Part of a small language model's weights.
Size: 13 layers, width 128, 4 heads of 32 (1 for keys and values), MLP 512 squared ReLU, vocabulary 2362, 2.86M parameters.
Architecture: RMSNorm before each block, no biases in attention or MLP, untied embeddings, capped logits.
Training: a variant of SOAP for these matrices, 125M tokens, 3812 steps.
Each number is 200 + 20 x the weight over its row's rms, rounded and kept within 0 to 999. Layers, rows and columns count from 0. The size before them is the row's rms in percent of the matrix's.

# o: layer 4 attention output (transposed), 128x128, rms 0.382, rows 127, columns 0-127
# up: layer 4 MLP up, 512x128, rms 0.24, rows 0-26, columns 0-127
# down: layer 4 MLP down (transposed), 512x128, rms 0.222, rows 0-25, columns 0-127
o127,097,187,235,201,188,201,218,211,203,238,216,176,158,212,205,237,194,205,217,214,167,187,194,198,210,209,178,152,199,171,199,206,173,191,206,220,226,222,230,229,201,165,234,211,189,200,204,202,224,180,156,220,244,220,208,209,186,211,193,190,211,206,202,225,184,203,218,195,186,203,189,182,213,168,223,220,208,235,189,201,189,171,204,148,201,193,187,214,188,194,229,213,218,201,202,215,216,197,185,232,201,186,189,177,193,205,217,197,218,213,202,181,204,192,222,190,216,192,213,191,217,223,216,206,223,174,216,176,126
up0,100,187,191,239,184,181,204,195,202,206,206,200,238,179,184,218,198,208,205,226,192,213,206,199,207,235,210,200,210,228,234,204,220,250,195,202,200,157,191,196,220,242,207,167,225,182,210,214,205,230,233,188,177,227,196,201,182,196,200,181,141,179,197,212,178,192,229,193,220,187,188,164,194,182,212,204,205,196,215,176,185,220,189,200,216,180,246,208,189,231,195,202,155,215,176,204,203,214,153,190,175,192,181,214,209,201,217,177,192,221,186,187,174,203,195,168,227,177,222,187,201,175,211,225,184,202,206,232,195
down0,091,169,174,210,196,181,208,200,147,236,192,225,208,172,193,179,200,218,173,214,205,183,177,186,215,209,201,184,221,150,187,198,232,215,229,202,216,200,223,177,211,200,213,176,247,197,200,214,175,197,198,196,203,212,226,211,182,238,196,158,183,184,224,192,166,179,223,165,182,178,204,197,169,193,202,209,174,202,179,227,204,159,194,185,189,206,185,198,211,206,244,206,203,191,182,215,208,183,211,169,192,194,190,190,181,206,225,249,221,218,195,211,187,187,215,211,206,182,201,233,203,194,236,198,211,175,166,209,189
up1,106,209,186,192,192,204,190,169,204,178,216,210,229,200,177,221,215,177,207,190,206,228,208,150,199,202,188,234,177,203,197,206,187,177,226,198,221,233,205,162,200,224,209,245,171,228,230,191,182,183,200,181,210,193,186,188,209,163,209,199,168,209,209,177,212,189,203,231,169,178,213,177,210,242,214,198,205,209,219,197,194,202,266,200,173,196,201,243,181,188,212,185,201,185,203,170,226,202,163,233,194,207,202,195,215,219,192,204,207,207,204,184,208,220,219,184,179,193,198,216,180,206,159,177,182,160,216,219,209
down1,114,172,211,193,201,174,196,201,186,193,180,187,197,165,235,204,191,228,197,155,203,201,215,216,208,225,205,204,208,217,209,196,219,191,171,181,184,220,209,205,223,197,241,194,214,210,216,212,199,211,215,175,219,204,233,149,205,179,197,190,208,197,187,210,161,235,177,193,212,217,233,218,206,189,220,193,220,179,187,193,175,186,178,225,196,199,189,199,200,218,146,220,165,210,188,235,204,210,206,228,173,137,162,188,167,203,183,208,232,183,219,196,195,212,234,211,188,215,171,194,199,234,194,192,220,218,199,206,189
up2,090,220,194,177,197,197,212,210,211,184,137,189,241,184,193,223,193,199,198,188,210,197,170,182,209,205,183,239,185,168,177,195,218,220,225,210,197,189,205,213,251,214,232,214,202,159,185,217,162,212,162,251,219,195,196,211,241,211,202,185,194,207,203,205,203,189,191,227,207,186,242,207,224,176,207,182,212,221,176,206,200,240,230,213,217,195,197,210,208,206,167,202,215,206,228,228,204,170,171,207,174,193,218,207,178,181,207,217,196,166,204,192,186,183,208,195,234,197,163,185,188,218,214,194,197,183,203,194,209
down2,089,175,181,189,196,208,176,192,201,162,217,249,228,180,216,224,229,185,197,186,182,201,201,236,248,222,244,182,226,211,211,202,199,217,195,224,209,194,241,208,157,197,199,198,216,200,235,188,197,190,208,175,217,202,185,201,209,179,183,161,193,218,197,221,208,221,194,209,195,267,214,233,184,184,206,203,224,175,212,191,190,194,200,205,196,187,205,199,196,177,197,206,208,176,186,215,197,181,184,197,235,219,211,171,205,179,173,146,194,237,210,187,222,194,185,227,192,211,195,188,210,204,177,197,189,207,180,217,174
up3,099,207,175,199,207,150,218,200,188,222,181,183,188,191,191,204,168,197,151,223,175,164,213,199,209,205,224,207,208,189,197,208,229,199,210,225,205,188,245,223,210,177,228,212,220,181,210,206,176,191,171,172,161,229,186,203,165,235,213,199,204,194,180,210,231,174,202,156,238,205,216,163,199,179,189,207,204,189,178,191,211,199,212,177,188,218,190,168,218,192,200,211,178,187,178,219,167,184,193,196,210,199,192,202,204,191,187,205,189,183,220,196,188,220,206,217,232,146,172,193,170,223,212,225,197,213,198,179,172
down3,089,204,184,210,168,205,192,194,189,191,167,188,176,180,187,230,190,196,186,238,172,202,222,192,227,204,168,185,182,197,224,218,198,225,217,201,177,184,171,156,171,207,205,215,184,197,203,231,190,185,224,173,215,186,219,218,210,196,221,164,216,201,161,213,178,205,196,215,232,203,138,218,178,197,214,213,196,187,196,223,190,165,196,195,209,197,236,194,226,194,190,195,200,232,175,189,191,206,228,178,233,206,197,175,172,200,185,243,240,190,198,221,175,196,197,190,192,236,194,238,174,201,186,221,210,208,190,192,183
up4,090,205,167,232,206,207,203,189,212,195,221,213,176,210,221,181,231,195,171,171,218,213,172,208,214,222,197,183,215,186,217,215,208,188,188,195,198,188,201,190,187,179,223,237,177,216,194,205,212,209,192,179,210,181,192,207,189,184,217,180,212,171,210,150,232,191,185,185,205,153,187,184,238,176,183,204,155,183,200,164,234,227,173,246,208,199,184,213,230,192,186,180,228,198,188,186,230,223,166,207,211,189,230,221,197,223,181,213,192,173,213,208,197,174,211,194,234,227,188,169,201,227,220,206,224,190,198,172,197
down4,101,176,193,187,203,212,189,204,196,221,240,195,264,199,166,225,229,200,197,178,217,221,181,190,183,205,209,181,198,182,186,189,152,232,189,173,219,150,230,189,190,190,167,213,202,179,221,193,192,189,212,180,207,256,200,204,218,190,207,216,196,191,208,205,196,204,172,201,188,220,181,175,182,214,184,176,181,205,188,191,188,234,209,223,212,185,206,178,198,214,230,227,215,214,202,182,185,171,224,255,189,237,201,209,232,207,215,209,198,211,185,223,184,197,219,173,206,194,201,199,214,238,210,198,198,223,226,188,198
up5,108,222,213,224,194,183,245,214,216,237,187,202,230,204,175,183,244,215,184,243,181,220,188,200,219,210,228,196,228,180,203,223,197,198,194,230,179,192,206,206,212,231,195,176,217,168,185,229,193,192,176,181,177,196,198,219,224,200,177,231,200,173,238,175,213,155,191,190,174,204,199,181,215,191,207,240,201,211,173,212,200,206,177,239,199,195,229,177,212,222,205,166,220,230,203,160,223,211,221,196,180,215,209,185,211,192,208,206,172,197,172,183,203,203,209,193,204,167,157,181,209,180,198,193,194,189,195,217,196
down5,096,226,220,201,199,214,182,194,243,210,218,205,201,240,191,179,190,248,197,185,221,215,198,200,184,187,184,204,157,190,211,173,199,215,177,188,196,202,189,216,225,170,237,196,198,238,231,192,196,193,200,212,189,210,198,194,231,202,192,249,213,213,207,162,223,198,147,223,177,195,187,186,202,215,213,189,235,236,195,214,201,212,206,213,186,165,183,205,174,194,193,204,165,178,194,226,165,224,235,229,219,215,210,164,195,172,182,194,213,235,204,175,200,212,220,201,165,173,211,198,210,198,213,197,188,204,197,187,221
up6,098,192,171,181,208,193,206,163,195,184,191,214,218,191,199,199,217,210,190,206,205,199,168,185,236,220,208,218,207,218,192,241,177,191,203,208,214,190,185,164,211,195,200,178,249,214,215,169,237,224,165,186,199,247,202,175,185,231,219,229,209,194,178,149,208,175,205,211,207,158,192,196,178,191,212,230,155,236,198,181,192,208,180,201,201,242,203,187,208,197,232,214,196,221,204,183,199,167,186,207,190,218,182,174,169,197,245,187,185,191,207,197,203,202,206,219,214,177,210,181,188,184,202,184,187,190,205,228,175
down6,104,214,228,230,210,214,207,208,160,179,211,188,194,178,162,198,216,208,217,240,209,213,181,208,230,188,178,194,197,216,203,171,191,217,204,211,190,204,190,194,154,214,190,166,213,209,225,207,216,200,207,173,179,205,224,232,196,217,207,205,183,171,230,229,193,215,203,187,188,196,195,212,203,205,187,229,179,181,196,177,182,229,150,159,195,188,233,186,218,224,210,232,202,197,228,177,196,211,193,220,206,224,182,176,200,172,234,168,227,195,215,167,183,188,223,202,146,222,215,220,193,186,208,169,200,190,229,201,204
up7,100,183,159,218,253,197,198,174,199,204,187,208,198,181,208,209,236,186,196,222,226,201,210,226,199,162,218,203,201,194,194,212,182,157,174,200,184,202,187,192,184,181,218,179,181,191,203,176,192,188,190,215,211,205,221,219,210,194,213,215,193,158,193,208,210,187,189,238,210,176,212,197,169,218,189,170,184,210,183,229,202,193,227,204,215,190,169,157,216,205,232,189,233,166,186,240,187,186,203,226,207,210,228,219,208,167,213,198,239,204,222,219,193,192,169,189,211,194,193,148,236,209,203,199,222,174,218,224,207
down7,108,194,204,240,230,209,190,198,190,202,189,176,228,198,183,196,220,179,162,211,209,199,216,197,222,204,198,189,225,216,213,194,184,189,198,219,186,187,219,184,225,195,192,185,194,225,226,219,203,212,202,183,216,208,197,142,182,183,246,201,200,206,182,241,213,211,217,200,167,196,195,188,195,238,182,216,224,214,174,226,172,192,229,140,220,180,250,215,173,222,209,202,205,236,202,229,213,196,174,217,201,214,211,156,206,202,184,218,188,184,189,209,206,199,226,215,219,206,211,180,216,190,197,181,247,227,216,204,186
up8,104,171,185,224,228,206,225,192,200,204,227,234,195,213,184,233,178,209,172,173,191,204,217,181,182,216,200,209,198,178,193,172,185,167,222,239,220,228,237,184,197,214,196,200,185,201,190,203,206,187,224,158,202,205,148,239,187,206,183,179,244,214,209,194,231,160,172,207,177,174,220,186,198,187,154,171,185,221,182,212,215,181,175,230,195,193,212,176,159,182,213,199,183,203,193,183,204,226,200,190,168,214,203,216,209,183,201,239,186,181,194,216,186,173,206,194,182,178,207,192,202,198,194,220,193,207,215,193,186
down8,096,182,193,217,192,172,222,188,234,177,193,206,193,255,200,222,204,239,187,179,218,190,213,190,223,188,161,190,175,218,223,222,212,234,196,178,225,197,182,194,218,207,198,225,205,190,203,196,213,203,234,184,186,206,206,188,218,205,204,236,217,233,215,202,187,150,169,192,194,193,184,220,177,220,214,190,199,192,234,173,208,230,205,219,202,232,206,228,213,242,222,211,197,199,190,183,200,209,247,229,214,179,177,182,200,215,217,184,188,210,168,170,221,228,215,196,214,200,212,249,209,209,219,191,203,180,212,167,207
up9,130,194,208,199,206,175,214,211,202,205,188,210,221,217,177,213,199,208,195,165,180,181,223,174,182,211,226,146,219,198,202,198,192,176,212,188,224,174,201,204,184,218,157,165,225,214,197,177,196,199,223,202,204,216,189,216,223,236,200,190,173,226,220,216,191,207,186,198,204,212,213,191,216,220,202,234,193,208,229,235,196,197,204,251,205,247,207,186,219,199,207,165,239,197,193,192,193,172,180,203,189,202,190,233,195,207,211,194,183,182,166,189,222,200,168,212,180,161,157,208,192,201,163,220,210,190,253,197,221
down9,096,175,196,214,198,217,196,214,153,199,201,205,189,211,221,194,214,220,187,208,190,192,210,157,189,179,211,192,186,196,136,169,169,206,210,192,193,176,183,223,195,160,212,206,198,182,212,166,222,212,222,174,190,212,189,184,203,194,169,202,200,207,203,190,207,177,223,228,176,179,210,186,214,190,231,166,191,210,182,229,204,207,198,218,185,223,187,200,189,198,239,215,194,183,200,198,218,212,196,193,233,179,223,209,221,183,231,152,218,239,227,202,218,207,217,196,206,137,190,191,217,204,217,196,238,207,208,202,158
up10,095,196,178,194,168,228,217,204,181,199,214,196,197,201,190,186,191,204,226,198,208,215,169,225,198,177,158,188,208,211,199,207,237,201,186,210,225,210,194,218,205,247,198,185,194,194,215,229,211,259,182,174,216,238,238,191,210,230,196,172,198,183,228,203,193,217,204,238,188,186,218,163,195,172,214,221,195,229,194,185,218,190,141,171,172,236,178,184,195,198,221,210,189,207,192,225,214,173,178,185,166,198,216,240,192,201,190,198,183,196,164,201,207,202,201,196,209,202,189,219,184,210,207,188,203,184,202,157,206
down10,109,233,220,214,172,181,212,211,203,176,194,213,215,204,196,189,209,212,191,181,219,209,208,220,228,259,185,214,223,183,229,215,221,197,195,194,214,197,182,183,217,199,190,207,206,194,177,209,221,215,191,195,181,178,188,196,183,206,230,189,221,192,182,240,192,217,204,190,168,233,186,186,214,200,202,156,215,214,184,199,182,213,217,174,220,161,216,182,196,164,194,217,163,177,180,184,155,221,203,172,189,200,177,180,199,182,204,188,204,190,190,221,165,185,164,230,169,189,178,220,198,223,200,217,236,209,221,156,237
up11,039,219,203,198,183,204,224,204,182,219,160,198,198,226,229,207,164,184,185,196,184,177,191,186,212,195,208,209,193,201,237,206,237,217,218,228,183,206,219,239,219,225,228,154,198,192,199,184,212,191,195,195,192,197,193,244,196,214,196,178,204,210,171,215,233,208,212,214,191,201,187,181,209,217,202,192,172,169,224,183,219,210,222,199,196,210,223,201,231,187,240,185,176,217,184,223,233,206,161,222,197,227,203,190,195,215,236,204,198,196,189,173,169,207,174,175,236,175,193,192,206,203,182,158,198,156,171,209,171
down11,077,156,202,197,188,216,178,212,207,173,189,233,202,182,185,188,249,184,185,220,191,204,214,217,191,159,194,175,215,196,207,187,242,197,196,200,199,202,174,192,216,202,191,205,214,229,193,184,188,226,184,224,186,216,199,159,207,192,228,207,192,173,211,195,189,203,232,224,184,193,216,160,156,201,180,197,217,197,220,224,226,170,209,209,199,184,188,206,212,175,194,200,186,180,203,206,182,219,207,163,195,187,224,251,202,182,186,221,212,240,198,193,257,203,216,212,215,202,169,209,190,169,214,195,167,239,218,217,182
up12,105,189,228,221,170,191,198,228,218,220,210,249,216,231,198,179,187,221,208,217,175,178,183,212,204,209,187,175,182,183,182,183,236,211,183,189,183,193,179,189,205,228,214,201,223,182,215,191,217,196,228,204,212,187,192,206,182,162,184,186,213,180,198,191,215,185,211,216,186,205,207,185,170,218,167,224,193,190,154,223,243,173,223,197,214,197,198,192,175,213,218,183,187,160,220,244,195,181,199,200,181,179,226,239,214,185,223,183,242,193,219,175,202,188,183,159,219,203,163,210,196,219,190,187,184,171,187,200,207
down12,107,205,189,217,237,195,250,199,191,187,176,185,197,176,183,183,204,221,190,178,171,217,191,167,189,208,176,170,180,200,211,226,200,210,220,191,197,195,177,212,215,209,224,196,220,218,215,220,193,197,212,195,190,188,223,132,202,235,207,194,209,203,185,194,185,216,216,224,223,222,170,206,240,215,215,163,214,200,156,190,223,202,200,203,178,246,197,194,197,212,166,188,224,237,207,214,184,203,190,200,225,182,190,175,178,167,169,183,203,184,195,215,195,242,182,226,202,198,179,187,223,198,208,228,181,208,196,239,203
up13,100,197,202,240,182,172,193,203,217,223,221,177,221,190,197,226,207,206,199,145,190,230,178,195,206,185,183,183,204,218,181,201,193,149,210,200,206,186,192,162,203,204,184,205,186,216,205,182,230,197,250,217,174,208,191,197,193,190,162,153,148,201,211,210,193,227,197,233,174,210,203,223,238,211,211,208,209,225,226,176,234,196,182,187,171,199,179,222,215,188,218,186,201,192,203,218,211,191,188,221,202,227,223,177,182,210,170,210,215,194,203,192,202,170,191,183,196,222,196,209,201,218,147,187,168,192,194,209,208
down13,103,186,197,230,188,178,188,215,181,200,204,179,210,161,242,186,209,241,190,199,170,176,185,190,248,232,222,184,210,231,200,199,206,189,205,184,191,204,225,212,185,217,225,201,201,177,158,205,232,195,175,167,178,181,198,226,214,206,214,224,198,225,165,186,216,201,173,189,193,202,181,227,201,219,192,214,189,182,208,196,212,201,188,196,194,190,198,163,207,195,225,222,224,179,227,195,183,190,207,184,224,221,245,180,194,179,166,214,166,216,224,183,225,192,205,171,166,242,210,220,215,210,208,190,169,211,174,185,207
up14,102,208,184,168,245,237,228,197,231,195,168,213,212,178,188,215,201,235,220,183,208,173,182,215,196,197,189,216,218,205,201,208,201,179,195,179,211,170,199,191,204,237,221,200,173,198,212,176,193,217,179,220,173,195,209,165,168,221,187,196,214,166,183,226,210,180,186,188,232,182,214,175,213,223,237,201,204,183,191,201,166,211,202,228,188,202,196,195,190,184,213,208,202,228,200,182,268,176,195,207,221,176,220,218,195,205,199,219,194,230,183,196,218,218,202,172,214,191,210,205,181,182,251,186,227,215,236,215,191
down14,104,188,234,217,194,202,193,165,163,188,203,185,226,167,183,200,246,192,217,233,180,205,241,235,209,173,206,210,180,198,188,192,200,177,193,199,190,169,165,217,192,215,189,205,216,204,191,195,215,198,214,170,207,209,183,215,192,210,208,152,199,206,225,199,196,218,216,170,246,205,219,195,198,193,207,190,199,217,199,207,199,178,187,214,191,205,133,178,212,199,192,201,227,178,211,238,235,212,176,173,192,204,153,194,177,235,213,227,201,212,210,204,202,168,181,172,193,220,200,189,190,180,191,171,208,219,191,218,180
up15,101,191,218,197,235,174,212,179,208,215,199,182,193,207,203,218,232,230,185,208,206,212,212,189,206,222,201,199,182,185,190,193,222,183,238,184,190,209,210,215,222,235,181,161,167,174,177,180,184,212,182,211,220,225,213,249,188,221,217,191,207,211,224,201,193,163,190,202,165,200,204,169,228,216,192,230,164,221,214,227,154,199,187,151,220,184,181,227,222,197,213,189,206,186,208,215,193,183,241,206,187,191,158,216,209,202,210,189,163,210,172,181,236,179,205,201,168,183,175,193,207,208,188,208,186,209,193,187,200
down15,104,192,211,202,202,212,199,201,233,196,187,202,193,153,208,184,218,170,230,206,189,195,195,213,156,222,223,194,179,179,171,204,208,197,214,220,233,171,209,205,221,189,241,213,178,173,204,234,219,202,233,178,213,199,213,212,200,197,207,193,237,215,180,199,210,194,225,234,216,195,211,252,231,175,207,192,216,216,194,199,213,168,210,148,185,202,217,201,186,177,198,218,170,229,221,213,201,214,221,213,193,196,213,223,208,169,193,228,218,176,196,174,160,176,186,170,225,226,241,172,200,220,202,189,197,211,197,192,196
up16,107,194,184,187,208,207,206,167,228,175,200,198,192,194,212,206,168,208,184,179,205,222,178,168,183,195,223,219,187,218,212,206,199,183,194,177,169,250,223,190,181,231,185,194,206,181,189,175,212,216,183,206,220,185,163,181,189,214,214,203,186,206,240,211,223,226,178,181,196,214,168,194,210,194,181,212,197,191,220,212,193,214,215,208,195,183,224,204,166,220,237,144,206,215,180,197,234,226,160,191,183,204,172,219,190,182,215,166,214,190,218,195,206,202,185,174,183,183,202,170,213,250,184,198,225,222,202,182,245
down16,108,193,216,199,202,208,224,221,189,170,196,233,200,200,201,231,210,198,223,201,193,201,179,230,233,202,213,182,182,178,222,256,248,204,201,184,242,208,207,168,197,193,206,200,215,161,218,185,192,181,191,202,221,162,179,212,192,181,188,178,196,211,201,200,189,187,196,204,203,230,180,198,206,163,146,164,198,195,201,181,184,200,182,200,196,205,237,188,196,184,216,211,170,197,212,207,206,201,167,183,190,198,169,246,178,177,164,223,205,183,147,224,188,189,196,198,226,222,210,190,188,217,172,218,194,205,204,216,218
up17,103,227,164,195,234,211,183,203,209,189,184,198,233,196,161,179,209,187,217,236,229,218,210,186,209,208,220,189,204,193,211,173,230,215,212,185,166,175,209,188,211,230,235,212,186,203,232,219,215,194,202,208,190,202,231,224,170,165,181,173,187,195,202,184,205,166,205,176,180,191,210,179,175,191,208,227,212,240,182,204,203,219,189,178,215,225,191,226,234,152,159,227,200,189,186,165,186,164,192,217,171,182,206,220,197,175,198,219,206,185,178,196,205,183,224,208,213,217,215,185,216,206,190,192,220,205,220,206,165
down17,102,178,175,179,206,214,209,195,219,197,198,187,216,208,236,175,185,219,192,218,218,198,201,186,179,170,201,183,221,219,180,187,226,162,206,162,203,224,158,194,227,192,242,237,206,211,200,178,202,200,208,214,196,158,231,206,222,180,219,215,205,195,208,195,226,193,217,179,198,191,230,225,209,168,224,188,181,190,221,212,193,184,191,221,196,232,233,219,178,185,191,238,211,211,176,189,149,236,168,195,212,178,184,172,212,190,189,205,218,220,219,229,201,216,200,206,176,219,216,166,216,220,226,231,187,184,205,189,190
up18,093,196,139,197,178,226,210,200,215,180,232,227,183,194,218,194,178,232,217,171,240,186,166,201,205,191,215,214,189,188,239,188,210,215,217,227,217,205,210,207,218,215,178,225,202,193,204,207,181,186,198,182,204,207,218,160,187,183,241,204,203,194,191,199,216,199,241,195,170,199,227,224,165,194,205,211,183,202,200,228,204,191,186,204,222,218,152,211,215,215,221,203,258,211,168,178,169,194,197,219,213,211,178,219,180,189,204,211,221,192,206,198,213,242,187,215,218,170,202,188,161,217,197,209,226,201,196,206,184
down18,100,233,190,203,201,166,179,195,198,202,174,161,217,192,233,198,206,184,212,185,177,219,196,208,206,248,178,196,205,191,173,245,186,178,220,229,177,196,195,221,213,200,195,212,188,218,193,220,217,218,214,205,233,207,193,194,218,199,246,178,149,200,134,213,163,193,206,213,184,218,196,176,199,193,211,207,169,197,198,187,188,209,223,213,220,185,218,218,228,191,189,212,209,221,202,215,193,213,197,210,187,218,192,237,187,230,208,187,216,218,225,199,198,226,232,180,203,223,202,205,168,158,186,201,222,176,226,220,219
up19,105,209,190,183,213,181,216,205,209,216,189,191,205,189,176,226,199,229,167,200,206,175,226,177,189,151,201,128,187,227,194,220,172,217,169,213,185,209,237,195,178,220,197,208,209,237,227,169,208,197,185,196,192,203,171,205,228,197,201,221,179,223,207,224,216,235,207,194,202,192,190,191,179,210,234,215,189,203,215,230,196,214,195,230,167,214,173,234,184,201,210,168,202,199,215,155,220,191,166,188,191,207,186,179,176,234,241,200,222,204,177,201,194,215,179,181,201,217,196,211,190,198,183,189,195,215,193,171,196
down19,098,164,192,213,216,229,228,194,170,170,218,177,223,190,190,185,174,193,209,231,186,216,191,201,189,191,215,169,215,237,206,206,211,210,215,199,178,189,199,206,226,212,237,238,163,212,176,212,205,192,203,205,241,170,206,195,173,199,198,204,206,187,199,217,196,218,220,194,172,207,173,213,172,241,157,173,193,205,161,202,223,182,203,241,187,195,194,209,186,219,196,173,189,202,192,187,214,219,224,174,194,182,188,188,219,195,175,177,218,163,193,229,164,200,170,191,203,218,210,227,189,240,211,177,215,209,195,235,190
up20,084,186,174,220,188,237,237,189,191,218,199,190,214,217,191,219,199,191,204,199,193,211,154,178,218,185,227,216,191,204,211,158,189,194,202,197,218,200,188,212,201,159,195,227,182,176,169,183,228,190,179,191,225,227,248,179,179,235,182,226,177,209,196,206,209,175,165,204,185,209,203,182,193,186,203,219,210,217,222,216,248,156,150,179,225,217,224,214,183,204,197,208,195,191,196,217,227,195,228,202,174,224,208,176,204,226,178,208,178,202,181,156,198,203,193,177,193,221,213,168,208,211,175,193,184,198,209,197,192
down20,082,194,172,210,199,209,170,158,229,188,188,172,191,203,174,181,214,210,201,189,189,207,173,191,190,175,188,181,177,193,179,210,189,179,195,174,188,203,197,196,224,213,204,180,217,194,208,169,190,208,241,191,203,226,160,165,180,193,187,196,228,224,228,173,202,217,195,221,198,192,206,183,207,199,207,179,184,212,181,191,185,224,222,240,184,177,191,186,163,160,156,231,201,201,175,202,183,226,197,189,207,167,161,194,173,173,240,204,218,224,198,173,190,207,213,215,232,177,200,187,188,230,179,193,187,201,224,242,208
up21,098,187,224,187,217,202,199,205,200,193,200,184,149,209,216,180,187,214,198,199,201,205,174,194,182,197,218,204,166,176,163,212,212,212,222,218,209,216,168,202,194,188,222,183,220,225,184,204,210,196,161,189,187,187,190,189,255,188,176,225,172,234,196,199,184,159,169,238,186,216,212,201,214,212,164,217,215,161,169,249,180,204,188,229,211,234,194,202,199,199,187,211,167,199,208,219,203,211,186,205,206,219,174,193,191,176,177,188,180,193,185,227,185,172,208,200,219,216,189,200,210,181,190,156,198,172,171,230,177
down21,099,200,176,178,179,206,155,203,209,219,190,218,197,236,190,207,212,216,206,231,195,214,196,201,249,227,227,212,201,198,230,205,210,243,207,223,178,170,204,223,217,176,209,188,180,193,164,205,219,229,194,180,221,198,200,202,196,198,194,189,201,198,222,255,230,195,174,238,210,160,207,195,178,190,185,186,179,242,219,201,194,223,203,187,228,198,209,206,209,168,176,181,196,203,228,183,225,206,213,196,170,232,188,176,206,193,191,203,201,216,221,169,208,226,198,207,171,184,202,216,172,193,204,217,233,218,172,160,201
up22,072,221,183,195,215,202,200,204,202,192,170,204,185,193,229,182,216,247,221,206,184,198,164,187,223,217,207,234,195,183,167,254,180,189,189,223,198,192,214,204,181,201,209,225,222,212,171,195,170,196,178,212,201,213,198,227,189,217,226,206,193,214,230,236,181,169,203,234,236,241,173,178,163,212,178,207,183,233,169,229,189,201,203,208,224,222,188,206,167,230,193,217,205,200,206,219,203,214,190,188,184,175,235,180,198,201,211,212,209,200,222,170,195,193,182,188,232,198,192,228,202,183,183,205,179,174,211,157,188
down22,079,214,260,191,216,181,178,207,211,212,217,203,215,185,188,211,188,191,225,211,175,223,202,222,212,217,202,203,236,218,212,189,154,219,197,201,216,161,201,209,203,175,201,195,216,178,211,189,223,220,171,191,211,197,165,182,191,247,219,197,187,218,199,212,204,233,171,188,207,208,214,186,236,228,208,225,211,167,201,195,220,229,190,201,203,178,225,207,206,193,200,200,218,206,223,212,197,173,235,198,214,211,203,183,200,230,214,202,187,208,201,239,222,232,216,211,158,203,196,199,244,163,151,178,206,201,228,219,218
up23,100,211,154,210,175,234,236,207,196,189,191,229,187,215,219,208,193,199,210,182,202,237,164,188,230,202,151,207,168,193,197,227,175,204,202,196,217,172,135,226,207,190,222,221,216,172,201,173,233,214,178,203,191,209,190,170,202,268,177,208,191,216,204,187,188,199,203,189,210,190,222,209,194,154,230,213,206,204,200,194,227,205,173,188,211,190,213,194,211,198,209,208,208,191,197,209,235,196,186,202,175,181,175,231,180,188,197,188,195,188,213,205,211,228,235,217,222,173,181,192,206,196,190,228,206,195,190,189,193
down23,106,171,204,224,171,189,233,205,176,210,197,211,233,221,242,201,197,186,202,149,194,201,205,211,221,196,184,196,202,210,220,219,189,200,184,219,191,232,204,231,167,249,203,209,231,183,199,199,198,245,211,177,153,198,198,202,233,206,198,214,189,171,192,189,205,206,195,182,196,198,188,214,201,224,203,181,213,207,202,207,191,195,236,215,236,201,236,236,175,227,200,208,178,204,220,210,180,182,196,232,218,186,175,195,212,170,189,216,215,170,210,186,156,228,191,196,168,182,204,212,192,198,243,194,178,209,167,206,218
up24,093,194,203,212,235,205,178,193,189,203,198,195,191,190,210,230,225,186,206,165,214,207,224,188,190,171,199,161,222,195,197,211,192,209,201,205,164,193,196,219,200,173,199,176,227,203,198,205,185,202,145,220,193,234,186,198,213,189,194,179,203,237,225,187,217,202,233,200,217,189,172,175,217,214,165,210,191,182,214,201,156,213,188,227,189,214,175,220,232,206,228,172,192,210,243,210,194,217,209,205,216,244,215,188,211,223,202,175,235,186,184,217,159,184,193,213,175,208,179,210,209,175,207,189,241,150,201,220,192
down24,097,233,191,193,174,199,223,175,226,184,199,199,218,171,261,215,215,163,208,210,183,219,144,188,194,217,182,224,179,217,172,211,182,223,194,216,196,194,169,218,215,236,187,239,178,203,202,187,223,205,199,202,204,164,190,158,199,182,210,206,158,204,209,223,207,211,210,200,161,205,224,185,199,172,200,207,201,227,205,212,191,197,186,225,200,200,217,189,165,217,161,182,213,235,209,203,197,210,195,197,220,182,205,218,212,159,196,213,193,181,245,204,196,205,179,206,188,223,180,207,200,224,206,197,223,203,219,231,186
up25,106,192,168,182,193,207,193,195,189,182,214,221,163,163,245,215,224,213,185,163,194,233,191,192,169,200,173,185,189,189,192,248,230,191,163,238,225,203,179,205,199,145,195,226,205,183,180,204,217,190,211,189,178,211,186,167,226,203,216,180,221,192,217,183,215,192,199,216,194,182,214,176,199,168,202,223,207,191,211,221,195,202,186,181,189,220,196,205,185,169,192,157,205,202,202,187,224,247,179,189,168,219,192,223,194,193,195,186,210,167,214,193,208,212,165,189,207,209,216,186,214,202,168,175,215,196,168,197,185
down25,112,199,186,205,216,158,204,209,211,212,191,172,224,198,183,200,206,198,246,195,211,201,189,198,238,195,198,199,174,162,233,223,223,226,196,231,157,195,208,165,185,174,160,208,210,199,188,196,205,165,215,162,152,220,205,188,203,202,192,191,175,225,191,247,221,208,178,179,211,218,198,237,221,195,213,174,238,203,211,166,199,196,192,186,193,222,227,210,198,206,203,203,212,204,185,157,203,197,199,187,213,233,187,208,175,237,210,209,194,212,220,189,204,187,229,228,183,221,222,206,216,206,203,220,201,236,187,189,218
up26,097,220,160,214,205,193,220,180,171,240,183,208,197,215,222,190,189,213,230,179,177,215,209,190,186,176,162,231,187,170,225,215,209,182,178,218,203,190,172,201,214,213,185,217,185,208,195,192,201,187,164,170,214,189,193,213,170,152,224,222,202,201,210,221,223,210,172,196,206,157,188,174,219,202,196,200,192,171,196,189,204,199,210,203,183,231,204,181,200,190,171,174,227,182,187,177,238,228,182,201,189,186,207,213,217,232,165,197,162,190,217,196,205,183,183,217,205,199,194,167,157,191,169,235,229,190,206,220,199